Weights of a small transformer language model: 13 heads of 64.
Each number is 500 + 50 x the weight over its row's rms, rounded and kept within 0 to 999. Layers, rows and columns count from 0. Numbers have three digits each. The size before them is the row's rms in percent of the matrix's.

# layer 8 MLP down (transposed), 2240x832, rms 0.0223, rows 1412-1548, columns 416-447
100:562405496403388543516425567486577491489505519509521470511587430508449545524464515569442500569524
102:469494537440494365503580449446481440510595554506485466494545551452518576546525555493511501440520
102:515574502459586432544436478486528550476425382474551510561542540583499490403460518570454553492526
102:445455528516486463592445527559561420502505556478513506440499472496483533499543417452470523467471
100:495505528426432528555526464474494551513549516491433504568453474467402441539492490469502436522506
098:506457428362488510506569555549485551468511470437459435452480546529428506415354515590425467514582
098:470528562576431550600502592435609511523532551477526511443524518592533536521484563475470514450550
098:500515469499475537675456492534466508499452505578528516539458467497493439537581544583463489442563
094:560458448481506497480543507458375516512502489508498476479507479567516532451533512467537543551448
104:501471461561411531536526373437464489428559498497547596473549476461517513482509408414484480446637
098:424452525526439536582507487458445419515390583565463428523566447472468467493537540544435569527476
101:486403451469462421494555524562404542572347456548494489483501472490439508468417436509435444506474
104:516457529608405453552487486478455550481437496497435521606568512400537581461582567450492495520538
098:589514481522463452484544581543467465457449496562481508541543534457536482523494614438476523510436
099:513430353554452517480473468465508455553481477481503517444548609498482550430505518531497566439514
102:453476462551494486460471536480553481477471418438476524547452557514520444484498590448530558580495
099:561551485526531504465472522545568532486480507477452562475562529494456436499464517547479435556482
097:471640469404496497510585461611619547553509518502581462464488474473486402506490465496521500526528
101:577506430564513470449553432532437496442506443464455470460529476412525552523500481451391519524440
099:536579516496477631589537590599521560532563515533470490417529420524484543496498560503490485525545
103:464548501533536485446523466507434501495430500574525560554489502535486351571391503455533477495455
104:473485554471573438476427460456483541541425527558560433568533491509486524480520540532564447486480
100:560531564476523511502515475509478503423517590437466490489427447508576462491521485602484543432537
101:475524492474515554504462493432544557509492517469553494584441495645537480501499538498493430558480
102:408450564546497494481487458464534545526461509454480536464514552468537585466445493433563500573495
101:473481453456453541459466488421532478577493501567550543498467504465405454674586567491499500558493
097:470465536512479525554565537443515514459386534441533496490479496515556497520509487537550455495454
098:542544478468520494469484505454528573524480567435487537485516500443467464511336386494445485527547
101:386476504459542449571454589515436488479455521496470520554556550468524519525471488486395458563444
101:517527568420542558503486438588519428501514458539523454598497527490477526508452600489566575578556
099:512555550612484484532515507529464481444460549491469515445483511462417461497487563528403480467482
096:453431452542461533509436418485501480599452451532441505444529450480520384464578499516562548555502
103:457516394488483484505429416557623477550510518468438525560492470459444436425474469498520465461471
098:496447481541452539529526486505341527608491543427507471485446504423507474515424499571536438571487
100:410487502499489494422447496493530535469535574510453512498448479488489452467531499508570516497518
098:505542532480553586502452412432517582444412461438489542478415534477455471498468469485526541502483
106:454429409422484540586538517469497544471504429457508413455509465528548440544466479476525418523520
103:455457480544496540517548466469479511515500537391576467526483485562496617524482507556442500477440
102:467477461553494493528473482514568461470571551442430493549469472467524492531439525521529432559390
101:508607498469511505441605456531429459427560415526453454514473591522518459599461456610566472480428
102:512462441473499579557555474487468564468541593502480498578538586501618495488536496484537590454478
101:507456365537476522580512444578495569452536462563529513496565468526492493472437501548474575502471
104:490577541469608557445630535502491525516518528439530488526527449430459516435471463499495436463511
100:557491431462488463492536551491486497564527493467522560506479586503520501487484487499437560487507
106:465443488490537464514547536532512487485512538497478501591512443457520467519510395542514534467530
099:497508608528545524492519333488501528443592483513461516535541485461516531495481543560490423505520
100:633544490446531459544428485524480507518484501438546531443544542646595582495427477369566585486542
100:479499545496547557482444560547463381459526546455442523553457463559525501428528453472621498517567
102:536545505543482520454608470463431541482498584474481453443553534616545485469415436417546564497642
099:410465454437524494451520498501507499479530536481474539396491456471602426513519536468485483510457
100:445562384505466500420532601474498509545512514508481407488524470505628555511556535559499476509484
101:447469476531534544493451479550400532513486475447546464494454389451507534436530460564483579471555
102:450561422536442560517509504560495427462551516520438539453397502441504482524519457517495465459450
102:495461446420439559505487482539469503578548448459582545490488497440554428473464477441455562537583
101:382551553441494475385532550517452564437478509577470439479526447590518493472465551615466496449520
101:503621537456396586400538487511514552478504520615478455431486548472549462583541561499470426474400
098:523443575446525493515501509538492466425492545531507521479534451451442501527591510517477571559548
089:527549549497549485486576497537508556468560547480430513428513549534489499451519586504498485461487
099:386520535559481516451455513509514518453478563446501488612513557538493584510464455480569461496500
099:426620558466594545474562558414529564460489507515476524564557529479495575519491477489541591480483
101:501528534486445517583510504567519552482583410477508543532518484523548482487426605539577484552448
085:569535385545438507456496424449465500519626512496543456477440537527655544463510478478512497501543
101:465469511451565571556511472460466454439490501460444510535490520515418487529437474470574521449508
101:485547520491443488518516577504489511484494503632437438467464551460362484439511508512473496525415
101:552532472396514518470532464471548575463562516588388465538488577520538594549495552451487578510542
098:591535495543492517501411410473500481478533489447496597511453442381601425574475482520587556393473
097:357452452531569522448456462471528512448485520482654454446608580538527498513470553475470499486536
103:428490487491587563582468488498477424592477484486494492537509522501524505402490529419466465499482
102:506413460471466614482506574489479484461486449520494523452483470514513501554540575524523536511511
099:655429558527485462417506507469471532461505579538391511550523519560532555519497416537485511425558
102:563521454553540411443498510606575553455550448517523496421504551580532519478494496523497629520530
097:590467442466480493409479545503535496448484495500546491502581382460651574580514541510543496578512
104:427506467534467491539493549436509531567497453486438519608528585481482531477461496563449431472509
103:519494501481528544476426561506585505628524411436481471480519579473466485502521446522419516480419
096:520532493569401583407423508612495544590452394540502488494542552429461524521528531618519438538544
099:503450481561423449489577448561482548372504468507440528502495541561522612575493540456497552602454
101:462410457485484544491506537577406500551443470541485487479457495536513523512443495520499462605543
100:525475535501546435417508449467425515502414576512535504486483425525468465571459508496506468401504
098:506542530504575497532455517487504479438431510484522459484432521476460565464553522454373501479475
100:527523514517572531517447518532579471464496485544498402423514504499463472519544509496506486427514
099:461565593430458460536513464477320461490516446479499503539465542406434443499500440613428476547511
101:510470513451489561505528516490501635480516510496511465592450485471491431522514471507516483527592
103:434533516458580466397520607486468513473535516598496503449460509607402467565485514461495530567537
102:564446538469575475506514483485467442444464554565466500560470552520491517412501616490495572440645
104:487512410515566529556532490476563474562451483478453463493518526545636608512465504534526425587483
101:443576509470511469485406401628474500581504555507455490604515517467501519444523538414546533523469
099:448555459441505538478468526546467504539461542523498510517500506526495553605477456444487426495509
098:472502479484454446417476444501482539506523499500459538521520506552506493426516487436403421482448
099:504427482522531441449479550489447519539517498511485521574475507461494512516521583457512457439504
097:525445518425428559530544612391528479512494426450482428502468512487502512526522469487537441480437
102:541522420451490466494459592471479448506477548628601550511484533448531535490473540550550455573468
098:517551458456405516477490462514545497496463458582376526556425488599506444428547499442542550492465
102:489477448538466571572399517426498524504521443551474492566526541460524511410459508441499431455532
098:492467510424519537503452468388511458487482499497523388510530505479544495461421414486546453475538
102:496480550481453492500560618539450598500541473603448584446523499543552433475520499459555560543542
100:489480526503500460508543544455449504535559469521478612435509552469509565425547523380485507515513
100:621529554476442461479468513555539525575574537483521427456450518514524452546433535570502551499481
098:438437537399516511494477564575538568467515567460593558522386518567513427498439553517539526514497
102:422456474522448579497509537533415416583505541498442570468412552528506475527430416524510514424526
103:490448559523499464549543501501595518481421551451681451541501440440642516403477483468546534505482
097:514560474453485548436509481514568407513507520471515475555406489497598515513468456652427472487535
100:511567495539426497525550492507515440531499544449573484514530459511509502583540460524441353467520
098:533524451456605445465542483517600447461481477560619476459566508555456432486625539549461517453590
100:477437454501516583477452544484474468438457500541517532549510397479458529462525526593528552496537
099:539447469441528497578500519539470391593442422502454527512550500488392414461483485456524529411490
101:469306429445451634419529496507556469529480416530500474618534427485443521497547562492497549445494
102:499516436478542476491574496529610450509450485534443569401454529503462479483543452533546483517476
101:418538506520578481518463449472489654521476508490466426452447513424456475437546567480473462579498
102:493504494519489534491670490566486534600432574467452486547569463541395464517453467542547510472547
101:499520483565494516472537455493492483517509463418473527491552514483484463543461515505373466439564
101:512583461420504515512431498527486475544494482553510521568438451542428377413525541498518531438473
097:370442490473577497631493512479469427583526523520508484571479472520574597527549549554525479443515
098:535493480540534567488504438468596488490440410616563501349507560590604522518455472475529587515537
096:439517398500391525511564580553485533467551471515489570500563540495521429572443573592491432607526
101:530514435442481521579534529541467486512516534489467585504480471478511523485490510565484476534455
099:513502562469414473468495508434396519481470549487489495513566585470488538435493541515441570427477
099:548479504550520424501522448499461367393418478459540497537483557490446477503541481503471510540447
102:416445533475517484510539512527512619493437465425396483504439556489440515572485492461498393546535
097:476451456480447563487503545510531573517459443530497507552496585537440503418523571506474491492502
098:477511539484503480509470408500526480476557560523624522509518501586545483443435456592478499540493
098:442523440490431424505529443524482510493528471505522563509481483529496582454520444511460460560556
098:500421522481463503582409517448480495451517490514498512544443489529462510492591545497507524435492
104:508432399473480540596496493410489477552537517474513541480486527464552433569555512536536458515489
099:496443514528497514557455486429441496483442548498517476521462518552497477391471539513535482416537
100:520519476412419492416500626537498531441506502505557410564460462474509509510520492505415568425388
099:515543477483482490477536456410500432477448490553486543512425541496454460533439567479512414486552
105:511417563460493530532434443490502526490469522491458493478559541539560427448556560462519530532463
097:515496557476533480470529432573522518457444423538544508451481524444455607545534505491502433504548
103:492455496545452552575496618430514580611478541485521466574484493442506577498407459498527539504493
095:444518510471470440548474585543540440456509511494522447518500490518414454532568482501436501466455
099:510569496563486560448522472547480500476561503465532500523544474480571493544604501512532537505446
102:496554476485557533505548519519392417591441450556468428469394430477466500522452575511380548602491
096:509405528455491469608526445533502541382465479457468508491548469446497398595510460531495546426492
102:475501476530489465503464493548439449500405511573494485556538418521468493497523497551498481596513
099:515413605478452483561478533609437482538498540457581524544458536453568563525533452487427500513503
099:453514492394528476378503605489473392582595532535429501459569502574436522454520586404425489543497
102:466539495434502520490529482564508499461550503470516535504521506452478515463501444514467491559480
# layer 8 MLP gate, 2240x832, rms 0.023, rows 1413-1549, columns 416-447
099:444422527584459435527440501469509468538481508477492465534493482438485585513531545488511526441512
101:541523490522469437455458559489430503455515358535514443431436488566530496458453496492454566450553
105:521462577553498482495419435520502514487577475438444524460593461543497530477474527537528506475480
097:549480502527504544569453527526499499531458552519499526492519560494521514630559497470574457531670
096:507640518428541484425486532431538486466479525525498478489430503643557527502499465520508589493518
099:507437446459543522480614408550509533575478557514562379474551434488557604524533441570583458606503
100:542555518560503470598516471586462569535496472465510423539534489410514495505533428563461487482521
091:580427487457493521484488566471448514516441443543464530490520483564505482444503513540409530601471
106:406500486495498419479511500485492484562427450457527389601516528539507577559517536425431424515510
100:478443462441516490399478484498524508414416606432490513427587526423443593545536505486477514417509
103:465529509510471440465484611556593474520483563509484427498492565450484457449536456507536505459516
105:474515479574419566416580522535580532479449475535515490580524473483536502451673461374500468474613
098:491527512525427487552571474568450532535457578458511475500505562484481436558450592512495472470515
098:484528521578391453453558464467477448537517526569614388487532517542499437467599563457438557427462
098:404592482498466583506417466537488489479489406488496441512498442523528579533385445505483456478509
098:549579485386553554439519527522476472594574570514478413520597533485509459513529440529527575430495
093:506572550485467515443418619450538372512543556518506546392382432449538573433496479504463403470483
104:475566504497381438567466499485464477548527560483457382442501510523453569540545550459477550377480
098:441499516521574409459466436520534447527562458507556536455474578537528524535449445400402476575541
105:486427428484492540448508407442560464528473574539506483422504487544565510598424388482479491487527
101:553471589519521419518492441473507631460433483475500598483532574435480416519498595499520463579568
100:521507454494535388508475485517543480560503518451549526505539407494500507441508476442512536496489
100:588404513528577566659568528402510542502502520434497508520564510610503530478566520460476474486496
102:503469460518476487589556537528478588547486524522480530567445457513512472599561438536483527566501
101:579531621624473465443540534528596456481444567473531398420506446459522573504465490461472451443430
096:561537491491500494557523506508585487480518486473500533432485550489601546524511549450526452497494
100:448501467506555411491454513520421516479448516413435540565534448515500609534387540482432526396482
101:446612396454553510514488458512479488497465541579529523500461519523568447498454507462574470497445
101:476558487521478528544544580453513477468556516471551417473446507603490555481436580523532532440524
100:539424490534446436460438471552427483429494491482594517515491496470532581486437589439530505455469
094:394425625505509529484469590486431491516434496426551493436525428426528526470486591444523471531474
098:525474531393615374598543515518570545438490572505487449392480531525488564550496518511561405412559
098:551461484492431476458490523485563525575478527483588548514525562422528469480526509567541554480588
100:576550495479520420477407492528456467423416476499565568537519540392585586517577503386551464421591
098:369504441576452430502483531585541520457572510503591592551430481414474580537504567472541519441501
105:414505422464542450433585461511443533435511580433522506544509419466488500456536469451572520467538
103:447518492409483545446479549500447454512515502465487501447392459489535538489477476442504499491539
103:516436450419527565584552524531462453442526562533601488627478443504544539583410585455520439419562
099:454586450505473497513631536389491496515451578524560455547349455571528432526523424542431419436542
099:510473424602496506496479495478485413550567518415484496378416481487467561414395432500444428557557
101:468454422478434469481474495470465564500519506486542558528537519557460532500444565422521448436541
102:512596469440497450374422485464479478496459496514591411497503553495532526471365509485551617532569
100:558465526548450485570398536528498526502451517561551497452531447419504552468467438486512531368533
110:476474492547433425575446446509561490501580521547507503534426491498432596548441571462569492454513
098:483516515428463503477638514472528551598452461555495562486467601450461413419539406508505498584494
102:483544644467460427518513447441446470433488551466499560507404455433510624524574508513435349468595
100:471493479469474496492438559558496497542521523440535507542531430532417579451514484558412400475495
098:525544564474490527445595522499508515509445571542545433515558440495540531565535522472499509512475
098:480521549611464466459468520500530566513487392497484499481431492486573617455507513493533492504472
100:514463540579536575547470496511459496462450506459504496504551552453414541537523517454485490545423
100:582553423423469503493593405566460515479473617502529480501493438400541569522466557538512463510479
098:557447490549487437535495442451616399521471458643407544438605509527539492491435516515420515456415
097:602516518488563465411516505477549417493543494534478481559552564571541582510498545502545465499537
101:470488512723502461432494518434503487398517602509515405469445498434558576473460443577462510509478
103:409551555531462534540597471490502551437497499540366486477563440561471532553463451468468537521553
097:495551500564529446518459562481470441469498570521541516434453493506529502516567541580472358519417
100:548474628502493450580450514533510534576482558568521599521556482438458512423559459456653496446519
098:598463476380569383480526381543569528542452478431591542521664563484557516428505454447549562558584
096:585441468394480562439484505502514510552513529410578440496438412520488445458526595536548655478472
102:517546501455400418454538468485431475465440535473554549551470494553551570507565426584422494443487
100:462412631545536498501557521462536487548338503539488425551557471464470494540454429440526481501414
100:472541488533491439428460530512509527539453530559443608582543461498509561418398467480441465560502
102:470467470556545573533485466452459476566487502465492451495465524485512494614514464493553478424550
100:455535506485499552453470569486515404469532517515478494429378478586445458437626472499510507534451
096:489471580589619524533441493395609409413448515507577418471520459509464527486525471486473520429452
098:583414472481561461504494522516565567456518497521427506489389445494494536537470535479583430514482
102:413413555372533442468517491527545477574468485524507502558553507459500552429574514563598535516499
100:450494569547474471470560511494471581629431511472442483475560457483494526637502469472440577530418
099:537500535596406456446482505519474560474548466530614486467409505498450569436474500485500491471551
102:507533431525407555509465530459467453606481518499516562485596488571516516501485476528436540548463
100:515512504509539493492497445448458544609444485516517491539510526529512453456500512437467403475481
105:509461496515588484547484559563549473522462519554496470555527484520526581529555547593455488433489
103:497459508448429529550443502496500459459564537527555525447414472458503471541616513431517540514471
098:525489502523483482509533530511471485514539491462458533604554441514526499480515471589529520480426
096:528512514485550509590514457443511547362450407485383547515490478513475459476458481505542507420504
102:457337444430470452532459555465465562464495510506435507473531488518507466447536536541590403487543
104:514621567605448549484414427511518469564516429477526607572541489445406520536537604523522485598395
097:568584540474581582531489552437541548487417521455455375417467527499513517586442512430515437543525
102:538544493447367504535489532508493414501501517351568593566513417475477474477601587498506634529484
099:507501502462546503480489505506510438441552529502484465448502395535510554523539446477485494473441
100:504431472516536451443641415546517483514484584536478530473477419472486472605500443484458505548531
106:452481586516510502412450500460547413433620486459485562408507437535548471511587576540544516534486
099:485461478541479468426482541542501505500634427482447479597598403530522455429428487546564529509602
107:530564448563515444481562561446568509508588423493557444532509513522531506453493524528451460465417
097:486521506540536404497465510496435544598564492492547498506539440551534486513515576554494492433596
100:529466456501497461467496508457535558452474489497460516415493516599451452506474450664513513424537
099:451463587573521537477483489415505426460587441481534536496377430517481545501450517460530404439544
100:549505531514490450509466446462494526490574496432456473454496496409565521438471546612528480465521
102:531559571471322533479443579476485392485499452600483393444496542593457542519574505566493561472345
102:488477459499489455597470476503508357536516568423561478599442517491473503508458541608553503474585
099:569463509445556571463315473432503501407469509422497495501468444447628436534453523531537491567563
102:505585438464513519547591420382513490523420391509479513560459517478460513447501572551454546573471
098:433496464491420530449463533499567545429587549453433495455476481557487479478550496540589528476507
104:559501479477545494421406620525489481451499484452506438569489508579554440558536500435496487497593
098:539456555522470476454497594516504532524464524509497491473472344647436542446431433504460501511522
102:523574433505450507534481484469507467462520534535532492460495484481556505523505478409522506500496
097:523487518427498540469524442479501472537539542536468510580537542602447480515490517425544565429563
103:432536569539578406484585522506416442558517582476473438498550458429476548477495612425526505568503
100:483535444520469494590479566442434505457479515488485486587465531526433487455443432351578471439502
101:526408496610422427523533484450522479475493461528523495445561543480476564394564475517567505475501
099:499474523474454512468559450507573439486495451610528470454450436544542534335577526479451561456491
107:518461532468534458454469426448448525482443474481488537457488493528536489508546528446516424488460
099:397466426437426516554569479451352532454527464451548443520522488541545542420482474478478475561584
096:475548462543394533490496514480574436507431514484488561474536452437463536514528396527452547477574
099:560524534499452511510447360552483521442572532534533437591426398455536597559537483472642454358568
098:499472402422473473496595543578535498485544533545407437501458432465486441506495512447579593524569
102:516553423555443441490465584624433482525504532505504507501529470453503461450519503475480546552459
103:441539395450472542490447646496455606585537535487625434420498562498508490467487434332457581445488
101:404557558569549465567519501590516499542557432385412483480601510479472540568477591468496504526633
102:551470502515476506511488487593470505531458548458521500481497489574451517562524565518472559552603
101:500480532513600467415560547537563544375479508459414437349510477519457538540480515529451494501466
098:450455516503505505427452444584484533528556434572491537584518657465442424480454508445457486528542
104:501462551529541496529475494512477462494536604496545496494478521449455555433493482396390544381423
104:491402459496511479526540445511522516477599487539496602488528465558507586440515491467496518562394
097:644561553550620527481487434473429491482490507543472539577446473428455537405493448398549473455520
098:478589469521394443487537491461516508483391512458514546546536446517469488534559541488510443462520
099:508534561391528500558500563502538492534489632536510469475494468554458406473432425503502400411480
100:482445502582483484440479493535523436441534561492596500441511498509521645503401499509453473472478
097:547438576466518543451557506505508523464525569525443414467423446480518447556517552454599533491429
096:507509482534554508561440508445509486486543488548481536440464450494426596504504567470439509644526
100:521447478441468509543550447466438557542477580546516511584514466521536455468496553476504494470527
103:547564517418556484513498511566527505606458530538550533379453523517476525588515515488415509563481
098:547501578513489513552462560489552523484504494447446511557488516501419513452464514486588489484534
097:494612507547496452454512511498486451456513508549527534435507527467552448529532583478532552485497
101:461637401619381483447490437514454451489488433505458433515507549494574422469426516490509505463537
105:491519488471531381502572482466555524500382512494542498423560461505440512509531525472502531495506
098:445479607444485530410477504532502474523478504452417458445531464575434500560497566528397492483577
103:504492495445506557429591394515452528528502438409475518532457481409466497509457510462423485543521
097:592371537516343562562506483464528446513490462506487528540480456422500464527557518485492488394490
101:582466463581553481447468509475492549483450486506559446511457418469464558455555473516391567596450
099:414463508498463407475498488514556449494512529438495512536493485530529461591554473536506451521553
099:521472529515394499507506555458549532549469498503521510469518644466483498565445471588489546550529
102:466490588439509472525528538503468524575507497607507474555470492476466560528501498529543495501511
096:526519500511506499490432528526511583501476561539459550497545500591447602462530478570456484473566
102:468523523532521460430511578520459448549486456458409502509460431501409485407533449450626504486486
114:514551567521431496463420466519473545456523544500594431463511507460495550490535576440497549467645
101:433507495445548506547505463525495420474531487516482424500545436481420545572506525517510529481533
# layer 8 MLP up, 2240x832, rms 0.0234, rows 1413-1549, columns 416-447
101:519480528455462463429508520543572513521528477465492371537558499526434470473476448477500496550484
101:517555540402492448491579510564531521446473494439522542460579434483558404522519464466556561479472
104:427576472574528502471467549479476617613431606571549498349336522509492556522447479478510522487504
102:541615362519493515507442479533531515520459509472509447603598595475564539441471536512508462454409
097:509458534542552532476433516577614585457383487540479589457485517520472495415510529510486484478426
096:495550446549499467505421536477484527410429532486516551455473501523404452484496532506519514479543
098:584530548527435528443535475555521628488561514390570456595454501524528562467513533552426473439444
094:524460512512450483484410543443438534556535504491427447482527456582580533510499435441421585520521
108:477427546496489536529432440418553510456541485466584483406488493569450503477522425379415462496545
102:504558498540484459533536539506520482442477462462512527468494508448522497493424499515481413619520
102:475472587562576468555610501517499569514482518441530428472465461475542451418557496559468497577460
104:478478479595507496457456491498504535611542547455491452408460454432523538418488506564516518559448
099:613511532472565502502486555498487531502418568526465580511632586449488500511552519475482535505470
097:471434468485580549523509558579555423442482420496534441496450560581514567527446509487488570490497
100:504559428463454463477459456428386517462434519506447451583476493517597575427491522551462493482496
099:465575564592470432416490443542459491461543365511477442572491538488530504436512540547499497545493
095:455439507461599439528434478532454480485503479519454523549510499525498547582540482497535488498471
100:595471519546533433496509569489538575557497505564420508554493494471546504519469494474518504479469
099:477507508558453475519603488522494518439466486470526377465492612567474457555416452517526478433487
102:528513514386536446468499504520444553534615520596483431550492477360515477428451466436486405483517
102:580435548449548391461461460471477544541384440497429468578495553409531499471525547522561467541434
099:541456534563547517504468543471428481514526553499518482510513458549561492517525493482470487537502
103:488461532455459500531448465465455447515499538451599417557565529541489515576538438489500535521583
100:525473477482495491612505442515484622557527553494472449549517452461488511514472447564534513459532
101:543502544550537584564409442558462558528435534478471580440596559500497582534542542511575593514565
096:464454452422464425540505505440526502550503445403538436529465497443556411519508418466512429493518
099:563488558502460548447537523493505462463354559457490543419521489428441494485475581511485578395431
099:431557453389568458569432490306527474541517524494567510527499593527603430495536477531499516470461
100:479563573488453541448515512484517482490509459578480575569532500507447473462522479543474550513529
100:497645513480471553485534447382513507473545506426449460432559574549497504524551520592537450580360
095:503528439548583515523542404514417481463432496576551421494485478492482542457549503522467541555471
101:437437434444498543516481477566491565577525577494447555580581515562484436562501474511527435508484
098:597486482464488512521498499528530454494521398464401467486507483574576456552577469560555487562552
099:567447465414458476588438420575413515507465434477586496584420456523613458480471548461520406473592
100:482427508427476511472438509434488630501517489519508524477546558608480473441534413537527596503532
105:402428406447457479533430499507518568544504382531458487510577489462544410581551496509460484517531
102:404441428528516448519556441537491446514506503497505470580573485406465525499492449410448408405611
102:528498549463564502447544423543491449478529544522486552445491487387456515581497540416429444506470
100:441573460551554465487458490529547461518438583555468481483467469510565481485502485495487474506510
100:568486482475505566493580461467534510478467504451524445447463420500425461561525505538469608477533
102:536493471478515433471509540480473420503475535499581476523482525589535503466546581411478490536466
105:446486485459552613468514605517567489450516543485511445464491537489465625470591421500447477481507
099:471565447549457522474571479470494457507553426528563495527543539553514430428545401468543506569417
110:494544466562569484476501445570516507546553590571504547441478539492484447542513552488524484557431
099:501525452514550486450389558372476400453518479562506476516609492513570483481543487420539534584475
100:597569511404472431533450595472558496504541496558409550374575485490391480461445327430577526514505
099:497460445533456510557486590376545524538503508518512499502415587503494532427456537518453463480498
099:476485450483438466394407423478578523510563510491489596464556483503596485568417549579549539510406
097:419482439437504463442560431466511518542425516465442477444492430605480485482460573502420520537409
099:423425486505562501580589491399488482487552396518563568443533466489576506476603475473440588621519
101:406498494604444478484303493492536469457473538440470577442431459459502397537476519535491497570485
097:435536467467456488533436531488466560519512444455458436481458595489444454444492521532561600474496
101:453495481389553482514510500537566402504462486462524471571503426568458471532410474397494492569518
100:528496569526573462531558533521474552509564471460497509544528552522490464467482541494557518440361
103:519538613472511510470522470498459427470472512486517457393497546472577596514525462517481515522551
100:544584457577475488526491534458479509567537625460476570478502426499517577471641402550490460466443
096:505477495558476605429556449550516403550466556470459505476446425522508522513485469499463528525574
099:444567525568451529551476524541543453452567583476425542562481492448464545511527463522574446514476
098:608532526482490440495507410535523545547629529484562486450474349453536476473599502564555622568513
101:430570527446477479450550409502446555600488472462516557611541431498518568624538545614472492372459
093:476482662564553461557532491497526422544390502486474535500609443547440548550514523416620473480535
100:530489478495458580609474505553448505557464561541517508503475495376494556486486423374506538485508
102:587549553456492449468541517517529478538541451513439471522494460482464459520470550467486565520460
100:522508531413496453494539468467534445520479471535480420461548484505431503538538557547433634390543
096:570457472520445520505546569544524483447521568472488407575478494472482457467418415584532509520534
096:514556568501502488511516584550505460523529453514493560554613494453515505527475506504483516538467
103:407486466605590555545481476430488470563456446542581488610503435404457411492511491445455434620511
100:439487434463503571431425493497569432543516405455543463550502462444445460421462475636550465478519
101:547546541525415508532517511459480476494502468577499465539402409510453497593407443514463530539519
101:503593464515471502523538457517567467426529433505540556537518441513505543445499449593558490518536
099:542397472483446509547558498474508484534434482463498535528466522550517442461495523478477441528559
107:374503526551457511507521538540556523445530489512531424447513505377504381491418681468565468487514
101:471505458534546419537478521506452508353509505367554513403520472554476451494502475516495560617485
095:557525464480465581421543484521492518469408595576473376514447465533522401506494459559540505540544
099:487479473420482526511519559531529516579535569417454576436479511528460508462464590592461483603453
101:555511454381491551515464495577433590499471533512518519463409538558501591442589405481523470496569
100:550484585449414543473553506499446584499460516522481541597487569531499555474525527514530491428466
098:472498554596525480513549517429497516437502455594605484521502491512508544545506498441423477545558
102:566521506545579537487539437490393478487496507587468521545561512497449453488507455484519514496475
099:466526422496458470435510422584521420408528482488567382469488524482498541463450518464488543526440
099:409479508505516462509511577517524525512478523525495565557455505474470456489508430583492602529447
106:465513517500549531419427565439597538490535492486525449537440494531364499553561526525426433490492
101:484411508493487495461495543550470445423510503407600620533504454468480422521534493522521510478588
104:542440537542559491461500496551450537452500469552504456522463489532525511507490502434444532461497
100:499556456453536510472451419503555478509609503485508533456477515501507536467465457477559452483472
099:457414466451463456516507505551550510576609441515421594444480491547536468443506477447540498477449
098:444492572474407550512406454477482468460553534457495569556496405469437514477653511547515449633478
100:533516438530613491465551394453495406451466448597517523516439561576472490510465486482422468601461
098:533462492506534489496509508506594520640465492439497553576476537460515525549447473418576507553467
101:533580509392463437497577531435436466519558532538490426498536476470443393465531582467458545464532
098:494501446440473500527499445490462510384520611490474457527524599500482530556470542432561532484499
104:403483533471456452559485477474372500464538500519533496516490477481585436526447535459449477486450
097:488487505532549400493564466535515417496513515447559515560475516502531545559590504522539552459465
101:495472581492606485564588585572449486513499438519535464438430454612521488445445500438483487501516
101:598471517535427501440545503525552475518468484548487532368525528674480467383490375376542513467536
100:437529534473528535439493489462450439526508499437601577463520482562550452516483412501461507480467
096:532471550500493575467541516475538589516543454430529488462459533406528535486520514406556571495543
103:426537444449461403507540437535476510528497447522495577505382404473492467506465548523410506516596
102:437358528462511478396583544541528555428494517461488513390503554476627536472481555400467498508565
101:517486513475537565509492553508529548475488451464548491425472481541429499478431439492562500433401
099:573460514538524521469502495433480486562562636576527528427463491465530486503431426594545542417437
099:454535516451496511424432499503468527452556534435547484542492435584524576449531487457537471521486
099:450517455537431485535452603430504524498594506421492568540589485458569554478424549585503531514469
098:462501471594533455542526525538599451492381499562621550593550464519492515482514434503487522450573
101:611522504551436482467494539415463575548505528599487401472511529567491538428494501481492481549604
104:432550483569500458482527534453541510636557457539473501476522505599599495528549463435468516544524
099:407492435513568476569452555447604459420466509514492526432357529455505438513559404520551440496548
104:503481562454539539557416476494583469545404485530426552556555441441478525493526470408531499400485
100:476545564465524501560536477428455525463366469458512477491549624474542540466475542536515432472561
101:453490482397541518486399482530591570412479565450443530503556506445446471545507429517517518505506
098:642494597540520494504558500464497518539518567506478589431488507546401472461549533565396476525439
097:397461458580503464441528544422497502558474463501585497447477525652481520464498523522508493554520
096:655488509509523484437521470573499470525560551502489466473517548447392465421577597505566470471496
101:496328494520597418419457523495514517478414546446509472520482464493557575555495485560478455447511
096:546459555484440592490528448436442608429412506529516554455463477535592536454559523569508421505514
099:493621465543486488525552518445492509507559505485472500521480436519498389513517460461437573493580
100:484574436474545443536456451453446561528565588476541550487426478518494483449571503510561456543409
103:506502527450583518478536468468536490568479570491413497472444483503467533531598425543517516532477
098:486478546488510517484391391499525654593474463529531553453538533553493500536389458455518435515560
097:433548575518476455527516513464445537539465513558501488438507522497475505505513439591457496608600
099:563410447547521491607473468501503563423502453515517506530460489607461548399547471507536446584533
103:464492480402505482574465460538457532417503518484482500473517585484545488518403456456513407482502
097:563497500511556453539497446468494511460528550475490527509469456574535531533523481542446442574487
098:464410422568493416430503491524512554474477482526439472472487524531523531579472460423447490559567
098:469469514552537588513454502545476427532614475511622556570539517392571450495437496509525499542534
104:575486518440369499469587466482642488524482525534637427462418399556390513469557523474568569461490
097:525565506431434411526617441457439490494588463536524493487467519450608455394495536507503585582535
104:575425475446504496463479590551467457530585562389492486476630509473489533505544516453555434487473
094:464478507590493446465442476395446491408500469411363508490532471549486538435440529454553478517434
100:455557474474562569539420525437441361526543514593515524509623443452476474451498372529535462504568
102:463500458473452456475491444454513470505516482578567521363456514428593480502500502478570547566530
096:383487523485480566481544512516442585533550545467472508532487503551500492416438457411542470555455
100:489507544466527546546468478584520542582483412463455475514470543514518461501519450567512527575513
098:516544525527511505497490543557465467485509574569525470532488532397450517564479529531581456555572
100:501511507531470524492547610475461516474568429503386458534468435547485603537397553545576447492467
108:542526381492478440567476467479443451543491479500545482553475543558508437530510497529453540451452
100:531523497414452488580469453450380418458612457504478459567477505479440456471480496484500500492472